config = dict(
    num_hidden_layers=12,
    rope_theta=10000.0,
    init_std_down=0.00425,
    warmup_steps=482,
    decay_fraction=0.702,
    max_seq_len=128,
    max_steps=4072,
)
Each number is 128 + 24 x the weight over its row's rms, rounded and kept within 0 to 255. Layers, rows and columns count from 0. Numbers have three digits each. The size before them is the row's rms in percent of the matrix's.

# layer 3 attention key, 256x224, rms 0.0597, rows 182-239, columns 0-55
099:141124156094074179161104139046140142117162148143128096157147152106138135111100113111134129110159133141137148128128163165154149193124098133117119106152132160089123115105
089:099188146161160144142119179145139112118147132128085115141145131094164112128126147159111106170099100135101115116122108094133101133104146183128126119108107118120151116138
100:151083191136105132164111084099150127130097132106125102114159125133127096102114122097097120124156153109094140094094147111111156134132158097124138085122106111102117171201
095:130124142116124142179139124120096076138119096123171104143095118114130142148140108183143109151147112124166149143100107151142070146129136149142115148128144162133129063083
084:126103115136172090137133166113091076111124084105165128146144151148130155111143122188110114155110126140126133101122115141159104113159079113124094135148109164133120089135
089:150124188125136127089132183126142136140150182132089123123126157108145148135120172126107098114108101171128125134154117112077162168118108092122116083157106115119112135163
094:092143124118153157111164131153130137140110107117114158132152128079147139107114115058154121097100150070115112151128134113099161084121171108138150099113129105148177148133
091:087079125126159152109092127156128143162119117107110107105146119111162126123120118097082128131132141125095134111116120062131149103102154156098157077139087107112148138149
102:109111106154127085122127088116166107145122129117080149084132105143125122146155142134129157113140160151097161104094157099114140091152114125133105122121095105127110149161
118:139177128172134136116099083088141111113136134137182151118103113128101118104141147147167123193119129173106138130162148164101121158123117107110117159102137173140117119124
147:103117153187139159136139158121073085086156131155169123142110167140126174144125115152109098157153135137096144139129107136150133145127114140101122128159176128140127129105
115:084113133072180151144164131154157126136099100096133140087148124111117117120100123150176145122117156132152095163105144123145175125124166122152152127127159130107134130138
121:125154102119117137116079116107171114122137118131111117112131098085099112107141117133128133134122099096152139108159164068124104100077150164099135132137073106141144131147
122:117137127163127119106130176091084118124179166129152122136115168141157146141145118114117147157155119124124135162135113118148088145137110131141107115157135117139124138131
105:133139123107121085097108097178152135141105136092092119140144113127140114134135090059119113093085135123122162090140148114064154138162128108142114090110110109120164167111
123:107100162153131147131088107139109101133104136110142106147104137109111148102153156132092127147123148143131148105142073170143147151150129103115133119139148148151147156104
117:144106147112096122106077102143177131144095115103097136125141117075140123101109138084133116099097098106138156121150155100085148096134153121126100115098108100110145150156
103:106141134120150130140084142085102149099125132118195086106083149162108139141180127146129154184146114151116124172157100137142088126101112130102135142166091137187165119121
098:105141146111142136121105138100124144106122129122163134140119140122095156142164139169112160158122140149126119124155144137112147090105129129121138130142136102177115154133
106:090166113160129154165131160090089143103124132147173121121129165159120128121160137164130141179157130150146112133181081157164092108081081111135143153151129143162150124145
094:131129145107102110095084100142157157132120150091082157138125126057107115115132130111160135111088096082087134110155138125069137108136162128106105112098103081150160139148
114:106143096122200154155137147087111100090124144141173103102089159159157136135155129170148152178153131149165100173138124103144086110120104132132145136172121143186103112121
100:157077135160104106118116105174095111120102104116144143154149118107140171108104087103114103095106145112123122094100107135086109120144122137107137128101143104072134138128
104:164140114151137153171160134123148128069125121124159137117081117120108167129131100185116104152111145127113165112118147158125070125147133140136152144160132136109097115091
121:136133133109126107155115120179163160081123126127110148131155101099124163124120130119114093103117122115108154130163141096126146124144147095129079111076132127092165125148
093:168124133135093122116084123194159115178117149126095116128115121120122123153083135111131092080113120104121158091118165121129150110109143140136130116071112082146139140135
084:108126116127157131138151129127127129113123102157121107136156139141157120131133125133162151148132138179120120184107153151143135129106118139143166135141165153106096137133
114:140090140136096099108144102180135128108118110082119143111158085121129122100105108110156093112112154088131155109110141111106133118132159122104097140089152123098147140135
079:091129095093185151127164131082102094100112110114128137103144120178175154114123142163121158149134159167158121165114142134128146126137106169130160144142127144146142149141
112:114125148103111100113136081184134178110107128104138153123198104124103119101100094120141131143107095090131123138121089147093086119137161114094119103097156119115153158148
086:100122118123158124148138142096127122060122116138167099130122136140178129136140126116164180146186095185142129173121108136148129137096109131144141123150124151104082137145
096:112142118067150132106100090122144121114122103131070125104143095131117077143115167113126160110113121096107136136118163108123158153108144140149163138087105149127145119129
075:102097126126175109107130136107118135128164103126130116139175142143154146159113156177116115132156129170147094171139110119180143132102125123126131125137136113159125128152
157:157133122110109114100102108156153138111115133123111150124146096107105113119080102116162108105094108091118146117118159108098126105124115136124098135088123119080139123133
088:131143124111110126085121089155135160150154102103105154098148096162114151093110118147123105124114150091110124109102172128124124089140143130116117159133132109123151093125
095:133099128123135137134138121127082117127111122169151110139122131141148100167143110121164134128116123159116153101115112129092143133138107151122125117131130107118069133079
090:159112146176111129139132134181105098158122141148163137139100139093102146155136093164117136120114114134120145109119130134108106122123122124100093121125126120129146128119
143:122140144138155158137127159109129110133115124169152114162091138165151144168128137172108145159156121185133139165125090135162132159117092183119146138151103137158126128117
083:096127135093172145126129126077133149112138090081096165129143144151153128090142125121124148137140167111135100138173102101130145128133138108127133126153122114138108138179
121:126131129087112122126130122157125127105136127132134161122148133149132152094120135107155174076105144061111112095138118118074127086156142106126106114119097146130153144136
095:131060094148161149135141127135143122114133073114085104120128156117138131117140104134123095145125177136180118146109105109170165104133143146129132161110094105152133155122
094:110125152112132148118123105121130136157121082167133161112108116137072102090156111121103117119150169146146093104151099140119130116135120116129144137190123102085080140154
087:115163123112127113164123167108125145121099142142095100138149124082133123137113130128113121101136133141134163124092130141180133104106113122150110123124158091151106154130
097:109088130160127114129141114077135143150127131145093136094133173101145144141121106155123119140146156102146123136106116122153086136114163113106127149088163109112131077139
087:157144148180147116136128141177141064161124140169149121144113079112096145138123122178126111145121109148110168145138127140157154158097107160125120139126107117135125116108
090:097129143076095131151119133125139133073105152132114100112158146128146159135122125083176150112106123163155156153156082126145106094136133129089114131112100101135136128103
082:131116117116153108100119130079129137125112083131103109110146132146129139067142139169136140129145128142142117144097141124134131148129162131134088135129125126089112139165
089:105126129109150138160120089071141170111139095070081135107095175117114104134173130095112116120148167098165113108118147101147106110127114101133142122159129086122087156150
100:176076122158143177137127147112107125138128078130142099123105145121151130128106134135114081163139149100155131119059184102128131152126107150099164117157151147115088100102
089:125157158135162118155116120092095108133117110103093167108117167189142127139162106151111132181102162138150125108131179103160118130135159149144106121126153105129110115144
091:134083090142152082125093081130144120138116114135112147140150153101102123100136128125147163133124144105141088085124114147145107100133161155159175158163138151117120121122
098:155152155128125120135131128142100150107125148091180140151094129135137154113120132108137141124143107092113123136108096136115123136112139070157135112122163118113114127108
101:125131102155103097137076105149144108135131150136155122135104141112134131155106124126125137136105151124094142147156122123134106105088117104122093126132145122138143131180
093:127152127135184086122119122114160098120142155119148129136083091103111154156115133129118134086096091109117194136125149106161112102105132113130099108137122109192120105122
095:138179152113113134178139138145143129112126151149137122141128171141086117145126130116155156134109113130131121119115187127128122153151112154137159174132131175122154160131
092:151139130104147121158133122135099105140149153175149151120155125076118127147097110147114133132165118147173122101165167120185137105144173120132129152148130105135088090121
093:125129107098129128144139143127089120164128158180132132127098096137122167132157124137115148078123133111124144113113136119120137151122143106133108096116110166142162108094
099:138131129127152127163127130114153098142076164124120116156151124086131142175111108113158125143085072114107176132128115140095145133125144142111118151136141129188167150119
# layer 3 attention query, 256x224, rms 0.0607, rows 183-240, columns 0-55
089:121090113108139113132119125135126141148085142172142107051144154121169067131119147124137153091118121141132146135098137142123174130121137078135112099093172135152146148097
110:099151139127137097133144122147100113123099117142131090119137168136146133067133131116103212123155119138111100133163086094112160115121145109114117107159135124174137146085
092:121132083163116136155086115180099138132097078155140146139089126095126112125132119147138112138142144127152139143112154136122077077185119093163091163132147161129107135125
091:139148141120116105135106144158133114125159137109148139133131120110146099145104094149109080172137096154119136120071164138149124110160137125157086133105152107084115124109
093:093098161100156136129119124157131141144095122118096124102145114129138124127119128116125100092117158122113069128155116133122207159103155175136160108118142113117129170117
089:143086164131121129096121117067127161153135158112097129172128097131127113141132166124136129098093126124114156143146135121144168164108092118114138116138108077123101143155
096:156123166185116101095130114120122122113128153117093116113138127098160138146124116103110176127147120124087127125132126107129128108163127131093097099107150078180121132109
094:117124143138152087113170110095096114132140114070119130125132151173127144120111090127107112137134098103122111158118146107159117125114150132133137137157147132131097135134
096:104160102138137122123121144094167158101123178150117125108123117159118134094128105140157099141137134147185117175133119136117139164117129144180133174152122146083122088134
095:102128132089162130141157083164136104153113138160103118133133105145159073097136109149136137128127135172160114138136149091079148139094127130172169155143140152137138110143
125:150175129108139136108110114135180163186118135101116104109130111126118129106129106107132118140116151081146132112134155090102098097102147157109150107107134141127111175140
089:151125124123144099116104161122103165134133136151140147153108171148140179131132157159107158143178131138100094132089100142179135122183106121144136135165144134136097158082
115:129075125123131132124167132141096081118134113123150135168118109116127092130140180166129106119143092156087115122130114190097165198135109085129106139117099110129131119147
113:155130124153132154116122131132162129098119102105175104114160131093103155155141137116115158088140119143115144110120123120121161140153158121128102096110165092106144113090
108:138118111139184124112125111117061110082139161136136171117136146145118136155119173173122161168098110154113129147144117143136135168140132116146139158130126160153125114109
082:161148140104108137123085137100148180105133119134142125106151140100083138127112143114116138135143152081124155094179112135135087085116168156095122139124140152146105124090
111:111108135128131136143140123136089114144163133149135161152098148150116149168137172208117163168140123157117142089079134146141124139123112099116102140173102130100096148111
099:147124140133118124172140111136092116132117129098110116147091160117099148138135167138095152150164099128147116085139105115144113151123131152112109134149157124133135149127
101:113093104131159116106167127135124080188148153164115152129091108143148090151119149162139146148165130173118128142124108147136164147116091153135155143150139179136119183156
082:175125154135119104148096152097137157094110128086116118139143128101099149103120135091122090106142124082124132118166149128114099089096134163098121128087110108123069087114
119:132132122142117120153127172122118095146137150152156128107110150141143162170136152174082140117146159162126146129135129147191099126135101166136152139146137136129090104119
108:128146065142120145116135165129155138125144119107150158122171094142143139130121118086149143106124141112122169105127123153117141073102162117107121104095113158102144121122
114:123150112157143120137116128113113157114143123185162134155117137116127164169068077124143133136101089137158165084119148137142101114101131158145116121132136123096085103159
097:126145124137129158128118143118159127119118119133083117145121121115136129139063124078132098146119105112160096103158145090146112098067128154155161133118124136137106132146
109:109145130093110131130125114132129180115112125089098141131173152141101114066127110086140137116108135068151131135141123129132133114125135110100126131143142170110138101127
107:091109116162127104134138174103123145167133137163123150118115105112116101153091136161137119162125123163129110128117112159147089133162115136139111151116131100174146157168
117:121153102103133136118130151144149127094141128132113173124190076096117140106109119099128115082100144106165104107148142118119157107121143086144138112112121127095143133106
091:128102138154136113127133156149085083152173134167120114117111150128152119139144097139137164101151096160135104136104155145131123160139094135163095126166171076167126145152
105:138122107095152152125091140155135123118158120118106137109164159121115109118130132098120114132143110141166107114130140090117131078155125142122113130146115106131127181173
101:132134103145131165127136152103124155127169171185137082137103131154162105156108147125141149177139137188120148149109133151131114118116094150160153141168164091137120141148
102:175131166101130131112113111126147163083124116137099135132142088138126111103132129126171127118181134116151105123105110118077158154140154111171120170161139107131147158139
100:116122147121164120152138105134122088111112110133146127098101136177132122145153166145099135150125098171118128151094132125165141099126114115136092153172115117135136151178
126:141137135143113136131127159145153133087116129144111163117154094116106134094079111095130109130099148095150146131141161098094118073098119111136130144115130117109125122130
101:123157088109116117172127140110134122125132099107099159123143066144100183108108087105135129097151147078135119095122142127106111103107111074119116084143136107094156145098
099:128164173134092109120126143131138134160163138132116103146105098136126091136118137135110180192058111129109178114119079154138135106111134145118108129129117122123113110101
115:140117072134131122117125115153129166150097069104116165124141101126115160100117125081133139108099133099137147103121121125123140103140149116117122123107149144089170142125
116:092131135121153129111152135136108103156134134173139105137095174154157133142142128164067144168091117149136128160137129111141121117098089157117137116193122149132130124114
097:146138125097136110132138135108123081134132157133140075112111155093154114160144144142137161133173097167128119164146121116117134142140096130125147121144115113161092116135
104:156112118153147104148111116176142111117126150136079126131145099110132143119129136108144109088142130099132131090115178101105125111134136147145163132080118127147092132160
091:048152125114122148121142135151156133132131130114146134133114091134171140146115103119118143096129107141171136168120104154106129126091131132175157106105113137141156094163
097:129133136105109131091136124131088143156155117134156149098127096092107078137106154130180177149134152118112130143128113121077136125107134133146184151122123147124145155122
092:105115145160148151153134144131105162084133174109158093117131171116133086095118134135132123087120147121129126153106136119163141125091103159150137159106110160090133135189
099:152110076104135131141167103148132131102082161098148142132160111139128136138118173137160090072139160143128139113123145145139131108138120118141113116107077123148150094129
092:065146113163139126128147135153113132139105058148108148154128101159167181134127089112095163140067129130142098118134120159118143107125132124140142146147103157097151177127
095:142122202138141122161139133174101086104143117139133116140124183161120082116155148160132107142118084108143120141089135115137136098107125155135086126129117102094093083113
093:139140103098161145187160168145158138112107134107161124131141108107175148142128103112134113075132112125139123145109078164123120100126142115127129114146088122121116121099
095:176119117084101139134096141082109133149166156115164111139135142110116075109125172115164131142191116117089138131113123107114138176101121118134135139113183082148147110141
097:104117122131121110130091133126119121130140173137133153127119116158179163133142156138111126125104129153104140115169123145144091131084132105150075127091125132119174134168
092:142136071153113158160153127139132158145120113133129102127110110096144125169129113150088112121119115132156144165142127089167150110120130107144140117148148096134149104110
093:178124106062119133090134151097085166115156133113135124094156105152106119140094098115171161072158103129121145148133100116116118138177122087097148141139112140148143094128
104:173117138123125120103097130118163116168140111109102113196122142134108113132111195137130085172126143132153105137139095162141119137117155155064108134135117099121136139143
104:119125092127158123148098126115117148105107159129127120097140109140120149129148128115093080104172139128156096134124141134143112113136101144100180109118091191133113105146
090:156132122187127164169127130130092157090105085148105110182158133176102184128118148108101117152096165115123115102124129135145132096098160174163125080119081139125098086142
096:133098134124135161147114119137104154100131152146139147087140178101154143103121093131114121118158146094105123091123164127144109145128093122093139145137168114136139161118
102:119145134114117145144161116143114123094108107132156113072150099120163158097114151116113096069139135154101122127125123084155129081143116125210155166082130110138119139137
094:115102103161138116141126085162196160134117102143101152139110106125144173117128131128153144127120148148100180071102166147077127113135167125189093126098096114149110155148
091:125117162142136115133170110156135116080134107157105121105133177131116169110150104152104125093090095120164103135094119118165094136166126141145126111059116100110095104093
098:095153109143140137126132116111121124152106092161121128164081111136139133141116075122120142183083134124143179130177107150108135105134153148149164105119132133141131162178
# layer 3 attention value, 256x224, rms 0.0506, rows 128-191, columns 0-55
100:157139095119102127129128132117156192091140147138175112158119096140124122148135134139140133121137137156089170151103133054095149127085171148129150112135106109143114150147
091:141118133126121153132126129121113132146156106102164148134114186096144142111112180133157077151153151168117101099134079144155119114135100141092137111127119144139139146154
091:134188100124159148126117134135129094174128136165106127113159113133130043145112134151126146126113124122120118132139120136130106098133135167101112133112143167139130146130
095:121149112153138098159116141123139171116136146154107096116117121168151084161116136102139144092123098144170133143128173106130075109131168079104140149153123125122092160085
096:119101134123121133157118154096124144073113144124144116210137155119136178140123135163129109105146110136143137082118119098176139138143068152181147109121136146109111133143
084:140115128084120114101160132129146116109138081137126168142102154096127146103111086137114114157118130126107099086152108114145176162106129144151148123130127107130153146133
093:128114144141155101135159115118149086104096141130143110143099134128125145109123145123139112140121113151127158129126131124128118104170106089201118153112128079143104114155
086:172149115131116146113155149109140162120173161167132160103146133138128139090098133127135126151135071119128142154162133163124131122104168160072132158123123133104127139143
101:144142145142154076125093112113142138099117151156106119139130118139129112147137134138165112122155128150119129152116162114082095120106099123143126173140055161116142143161
095:156150105152101123160100129107129115127114156163126103090133111117119144147106131140127131113123129165168109125091129109137122148116123169140102142145080159110152093126
103:128166135130154157127140130101109116143167110133121160141087131127104077124133175109135095126134124151119188161148147150137137111135164145131099138105158146124097142130
092:093181132111124143149102125127107086088114137126158171124106128122140112092111102136120140194098122154121140110175092153101074130097159131134113128149099083164141139127
094:137123158113144105149154150137118141132129130122094136167107135100163103129127118116131090114121150135173140125134120161131105123175165097127093076112143073138116128104
093:094125128157091125140138126118111117129108133119054119149130122159120141150107106137112145111077103114127098117131061116093116142050134159073126113125138142149141100106
097:073065146112124119135134139161118112123114124119084105130104128120149130122120110137143118119112162109166139095086136141144106119138130094135124109096167087106140115074
097:168124152146149077161122146125134165092131122103147144098123121153129130087164102100159155086094163169135151155131166127133145118082137104143119140167091109140141115140
091:133168153145125103152153116111141116124130170131078110154145133118104144173131108119145133115110119148089134132126113137137136117141145123132124120132158114106144085186
096:128125150152104114163137119116139189086074107146118136093106098127122159122132139111148141130117100119154130107126172117108085146118133066106176131157087140139151109114
095:112167113108108135095161138112102141135103127141103130200125140141114144149115163126111116129119132096101137131129144122093172132129136195096171138108142122104129159122
096:133183136130147135147113151118129166119127114121110131130165142144110113104130111146114138090132140152123120162111120123158135136107109102198131109165141158137140129188
100:121098124139109130137123160143136093110114103170164136112123132105108168102113142112122087114124135132134121142111142149154172139132133188127174150135085128094133125110
097:119171129091114110168113131158122133136153140110163077100107085119120109135103106115161130127121136135136168152115133114150116087059168151124118098116121129107128128138
083:142155145112153147102153138132095152101130147147163151105083118102141135131119119095186106134142112134117128110119104136108162138076123166106144116100150109123127129174
107:113158121126124111216134153114131081123126107099122147109117137116137111133129108105119171156101124159132156171129118162161159123122124122139083155134118136131109130229
098:118109173100139064131155130105143115144116130107106169153120170138162117133132123138106119109172169138147097114090141113111112104141121075176159131120122098121151136139
094:144147164136115114147205144099135137153114117096139167105126156125170126124166130109094134112107105116145156138137105131163104100172200074130117148121143102145124131091
090:109113147130138116151183129126141108094132147128147129097128099117110129114122120123116106119100122115124167143127114130098163119116148111108171103108173087156149115159
093:154173160103104104118103140130134155117143160155137108083125104132144097132110144108152134130147123119106137143139120133129178133127092163115125133139133174101158129193
107:140185133153121130116087122112127155155118180135106123125101110132163090152127128082196142156100121141100126138167155117134112148083182116096091105139116126126115142139
093:085062124122124128125114118105124144135113116100065089101147126130154149131110116135139146167127145111146113102119145154114088108168168105163123116154110099134138066098
092:118131184104137089090128097136128122173090122121131124114116126131115161130116141136164102088176176146125092118104123150116144151112118172156180141125139155142167124123
090:114125105152182115106131152112140114141119136101101119153140152156149114131154113139091140132113132123098135147132133118134076123162142096151147054095131116106105135145
097:117093117160138090125127131129139123124103146132097114108154120124143144147156110110094094115130169105136114124126161161108095110184133092152154063118120138116111141089
093:147172118115129140092120118124093120163163127129140125148120142113074088135110123124152119140158135128066101136158139115082110122065118155122147076105131126138127142145
095:145116110138124115145131142140131147074072129139136134150114094128135083125112159150152116143169102152118121141106139139106115155157097118145161150106105099117124131170
097:148167146122122077101089136144126142172104173126113121185107117171150088112143168139128125119128136125092166132132112160121135132121147145111159098129131134128119167136
094:133205124140126134128123162112143146140135100119157150133164120153130098130150150138088108129155152159091101159153135111100155143132139132139124151164120191158122101118
096:169129110099125149156168147132144171115151114147162124160118139118130111098105141114140117112163148141133129094117113114112172130106113159137113177138134111119121115105
093:093139124152108086100129131117128125138113100130144112156135178131143147151124139140180107119125133161115107148132108121113141148070153161087153140155113153121151123115
102:123118145162115148127096111126121131130138134169106143111137167125102117109112124112111186140125097120126124167134142162129091148134129121157093192124123145138150102130
101:140153151089155105143138134127150152174126141109103145102123134129179101118145104104128136125138110114143128130115148120087108128154142092082089142131129109147110130089
099:113098131137137151109129125128133155110121149146143130173147120137112091113110162125104086115140109093125125096121187135068153128190093169101172113144106129101094139110
093:092130120167144158142058121124149114078110112113128108105135097094126166152137098172143139138100078158131148097122128116114131181126092154143125161148058132109137112155
098:094102116137125124120062146096089139129124156115082139163107129121124159128119112123149089126143129103148125114103146127105116143156138057140202130126088150123140136136
098:178169161095130111141138123121162134141135144091114137105107107148160114114133117121164148131115145135151133170149129149122089101129126075116073124129104089135121124134
097:130107174117124162108149155110162136153118130155119163155089121125135099150140127083096098159129138107117135138123137172145091121188130096120116097092086104141125157152
091:116092108147119142141087128132125110109127113143145131125097123130152153130112137145149129112129119117143138158115201178146154116148176139122125162101110123122115145166
099:137133113150126102105107122147122143132147145136114129137123137155151114133108144125144177144105116112140148110135091101083138104082159099086131088139145125144157141126
094:124069114135152129127151107136099096133136139123130130130132160128132155104119133141170095113150142111084144120129104106136145115138134109145107113082141113114109125152
091:103148152097100172112131135121128105080129134132122135154143116143132171125098160106095139148125148122111096100175115145096131143160126115154104110114170148130119097110
098:157133117111144155120154147163098156151144090101093126118148113091125098135101124109158131123136161121122107156127122117135152132093164104128131088105154123145162087150
093:111184140124093122125103143122125128102115137142126133072146145097112129120119101113065142143110122131126103140165138099146107181117121140134144144156104163089121137091
093:129157119104146148106156138148131122109144154123204134128134124155154129126106121095116137129104128101140158110119101106186154129095111180130134142088154093130146135126
087:107149140120088107104122159112129132126118113156146145149155158124120153140126140118093132139094099146100088163153118120100164167105148206063077103122107165119149152115
099:124132154140120089100141134125143091132130139087139109112117135131136151162158099111124138123099115113127148183135100143102118129162179101119139147092097101120148126157
086:125119112144195128099109136127127171167150146128111127132107146138154147143125141130191118168121137094134140115080154147132121100136190111095144058119175101133113146114
090:161139146113160141114129101115145134160120166137132141090144127088118079162156111123115111114113102106131139138122126136151110099143164153111122101085112134111127167165
096:152088142098156103127150111155118087147121140134138116128124129111146162130137132118156087142158106128137102092127123146146154136139095157121159141149140143065108172143
107:150150136102101124111102144102136153131127108128153153115059142136133172099120134120171093166123117091136131132136126145148126132099120126088157131124079128118114182089
095:146108131119143091142152125137117139165145135118143127156139133130132110166128149093108145131142119122122138127082121189141101110168177103117116084114158130097117136149
094:086086127146121205114102113114113133112158144159116137078118114145145096135127101115133154142110098106126148129118131107103063095155155133134097108112114122126148128125
093:140093101128094078154112137123130122124113139063090118130161147131136141117143121128145118111124139144137094136133116138166104152135089110154153142135146103107110135148
097:162116098114176160147168148154145147087122119132143124120123101119150124126129099136112107168078193116119146130152137134161179117115135152071149107117102110100129119175
090:137155146109152139162156143152154122151146140137124126143140108156131066165161136121102215139126118140085125124133137115124129088090131149117121140131142093104127118133
# layer 3 attention output (transposed), 256x224, rms 0.0434, rows 128-191, columns 0-55
111:136081146114134112105139086105113136128103143141139122141142106124098146122154171146153092143126136179129124122132143083141104140119166104151105126143151161126118089099
104:132143099153172145128165136125145126099081155110082123083109174142095146108136120106147133075147171107097126138127172152154096108168099125146119105164147126121140093102
092:134131097150142110126108129153127093133148112084117127135127109140165107114061148064118086153157132117135115139139147097155134157103143112097084080117153149140114123099
104:165095105123151106135155157113056101180127135092154117152143120162184172117101156079098141116100105151124130139150098117113135117112114147107132124083128119157138131120
097:138110125117130111144174107155166142169107162138107117131133114113137126103140117107132172123145136156136115135127091118119122145104145132156140101157160124145157110139
086:143116156100154165168083126130126126077134120111098147150144135120123111123116189119127129152122159115152128102095143162113117120129149093103093137183169136106103124119
111:119078124108124133174166137128139133158110114136109102169136108083157158159165101099139150090161125145126119177124068090112139100094170130090124114118121085147131116147
097:116166104127113151135114135089096074123131136116155110157088133125177116107133115088083124146128155143094110103152121122111106122130133105118142134108194161164138141107
079:134083115116100097102138091095153127126110166128137077138097071100134119183168175154132093092122113124175152135106156090177119124102159137131105135078153094126133141106
073:129081144142093112143178125139134148126116139125144085125120093141121122143212130180151122074111140137131135107141131099167141163111125172129112107127162096141132138138
115:120147091113128125116140186107121112110104142096175138124130137123131167118083080117133127117172149119131108129166130122141066148105112116130120120117114109112146141126
103:126142169171105163154164149138124119165166109178115150159103150097136133125123103090075173155143103135091107114147095141111136143117154099093088123103155119118106122125
083:119186094105143128101115146106136137163127094109131124114175110105133148128080124101129161174151100127131093145107160125104156165125149141157134168150137166134145117143
109:117111149141145148134137136176163138129123147137183119114141100101143111103123110127084128153121112121117132113181134139121165126118139130143172110073176120077119132111
073:135168131126145124115106127144145139161133073132112172130151129127131137104088105056141152155125116114126117136123137136091185142127119135146187130164064175107158154143
100:102124144125145138088154115105111089142127117199112102135097127147097100156155183177180140141130110167120143125091076138095137122136150138110054119113099145133145104138
098:099117147111113112127136125117144154174132093155153148163126128110113118119118110149110097160137060120166134152125099112131159134099176136152159145122112164166113092093
108:130118110178146136139137136111095114149130102176152127131118143129162129132116146138111168131084099158133160118105111139117120113121145165106122130061159113114096097099
096:122113112106141140120101099129119112107097118104130129137149097131134105098156117168126155167089159174116121089137118115140147092131108111136139106153145127172102110085
107:161113115092139139154141095140137115122104119148125136154134110107124089121134152152149092153135155128111124127115092109146099149120135136113088087159133146139110091126
111:130157083114152141154132111121131139100117111152076126108132122124146169153199140146134135117122176128165142064120105160146113104161091123133135142165132092113135154114
105:106126131138142117101126112151113144119106074142108187133138161122100151114111120134163161121134125140113149099115141141135158146123116110095146108129078158135143112103
090:129124139129116122095115130063120118129161132089082147097131139120100090071117135144122134144124177083074113107139156139157099131137146091145144159153144147112107120106
109:134110143149134141163173175128175129155177141138106101166102152117129115133143118131144135117175145121135138135133094160143108172125137121093143113131129118115130072105
110:146101116123117117134140123091131144165104155133138067140099109111146123112145139105139136105102162146150112160150146117157114143180104144141117123192171128137100138151
103:105149094125160113161133187138081118170149113138128128120142159139168145152095087108116143135134129136103118135145120115084144125140080156106094109100137113136123137172
100:103126157098161102161120102138128163146111081130121142144133132130149081139101134109142141137126128116125125151129129108157162121171161127138097141142089196111130139122
103:104133111154117137138134130132070081142135117096135159162082135119115097083128114149135110144130140141089154107082117135158097114139093104103121109134145100177107103091
115:142155133171119099107116127103127077151184095138152152145134125114114125102080158137071115148127084126131154141114121168139112114129124115098139139094159157165114076066
081:125141137138128109112110117165124141143159051148143137167118111117149102115090092058121168149083082116144112152155142138092190123114161156112178122107109186152140155120
107:133092131127076123108110080121113140094119133104112117085121136112110107116156148140175106117099175108168146088088133122184110110154127116160106157137093093106090185152
073:117131115108119122120136103161134108144141104151173145151129082141118105135066114097149170178080111124160111143141124147108151130098125100102125081151106196149159100119
086:127146098102146132114123121130125152157116077151164102120166103123159132167111123116155167158089106132191108134095122130093191133124138148125174141171131189147156131136
105:130129160106113141131125129108132108098104172108119161117156136115078147106079136111120095162140141135114126146113153127152089127148133071136111149152133146141127094113
099:134118129143115139152112119101137116168137120100129089135150150104190181093170153126126137170154151106166133118097104080138102129120159125125168118124163120141109093079
103:137143117095153130103146102137117098126123123091133122136160146067120165116107132116096137163161146158108122162088143122117144097134108051128164078122165100121139111112
090:154127096162119166138123143109147104140166187147121069127128152135123147133190103154117108114122166152135139101140139146151098147152133141100063080157158075138114140122
112:091144115139141146112128114109107074115085117108096140158097086103134101074148156092184092092162147126087118136149159105126122123121146097135104094145114132126144174156
112:134127135135179144117160137108127160150126166131094117086139110150137114119166164134132112140096176120187124115112149143158151114164117113147141156147135135087103130116
107:165141139145096141170113136130129113154151133104118104118126122133116167135125139123096050102175111129117135127132085109129097106095101120114128147089123115083110145120
113:123170104129091122088115185101104124164186135087168109122131140087146133145107145091097132136141137091103104162107130135080147181146110145127148141088144150160126144141
092:137116118098104107106124125104081153139088143086139088115118117146173140123129153109104163115121161120128121095146116107141138109126124111147166074141181108160107161130
101:108094171159133133118134122124171151152169158178132096096126097132104121174152144151138091123104125073126126172118115108143111143088159141129117128095120152078137147087
105:157149141078120122090101092102106129138123132101131136099141134131129112116089132100090167135086101119134119144117189148139142116102131118146131156106144169131114113067
102:143108166145062114100145139143107105132167134122148120136158113096123133153171131167146119132152105132108137148100136090125149130099149143113134145052138102163114098126
109:148151069105103144164070122127082150148098125115123122142162150087140159120068090112103118154162131107122107117116150127124149145145125123106128134149177139149097102148
107:148133141066106150112136127110116128133160145102088142094126103148137157191161135120149120110107178084152119144148116117141137125084129128102165177143113090091127152148
105:145100171112136136121155114168110101113092114114125159129145146138095114109116117109108142161093102147087113125114135091121146065127123120119123089084174130117145103132
094:124114129085159132109117131107149148142089118126117167132123133129152134129101124075160129125147184107143102171138145101114118114119144138144155151187107160122136155177
098:150157116098120138118164123140164092128165064137150138156166122132159093115170071131084137143092135155143133104115112151096159085124105151103151112170142111145108139155
073:109155131118161155113102114115138101112135082137115183123156151129113121077076127096150106167138117111155116127113151140110129126141139121155156163150073192108131113127
102:136156110161137120158085139142111105151174109139162153138067132145111123141125144158120130120132092144112182129114130140132092142146090123115108162111141121150105119129
107:101084127132123177172111074159112109125134104165105135146125170178113119099154119133133130126146117125070127098159098104098124097130139131109121131152113099114114119135
085:150173114104132118141126124119131147140130167102143109133108131109123152144168134147115117123134135120133155089116123159163123132141099109135148130158185115123132131139
108:100137144107148128114109094137139169127125091135121109126117126096114081167123103149167124112115104133137118165096137137120177109118120145115132135104094150113133113099
068:128131104115143127085080155134054113129114127103169146113147083131140108103051139101116184166093128114119107159141151153119134112109150132089159136093123176131128143142
105:111133104126110113141118143111132150167127145127167142099101165146117121140053126142135137113139144122118147147143124144117148170149094132135095145164167151154118125170
111:091121122127111141102129114078138162128116108086108119137111124086150140145133136084126127086142142100109120178161127112090110101173152104143141132118117095162138114105
099:130119131159110136128098161118077088103130178112119106095125111094132138113138136133114170103169147132066133131126167143127078142159115105131103144100157077147121152112
070:124191076118146121133122138123121133122139081123136190137140148136130138101080109064131129165126109109134111152129113137111136122150103118144168127139103151130137111139
102:159129142152103090118124112125110098161160148139148133124136110140147130111089098109078129128118085103143112122187152140111154148096160145102132120109156163104159156169
110:155122160159139131129128127127147132132149126122119078146085098121110113122120168144164141128139120136141115166116111130120117125147148158136177141114144088156128093104
103:105180133131154144135082098137134120084141089154140160127132165145128164125126132185160130133133101108160156111094130155108138140130140133111150126145133188149148098065
094:117119134130118122126121123132158130155120143104139126178137079099119158113131134159130040092125115123111117144151145100139135127108151134141154101109138118147109104100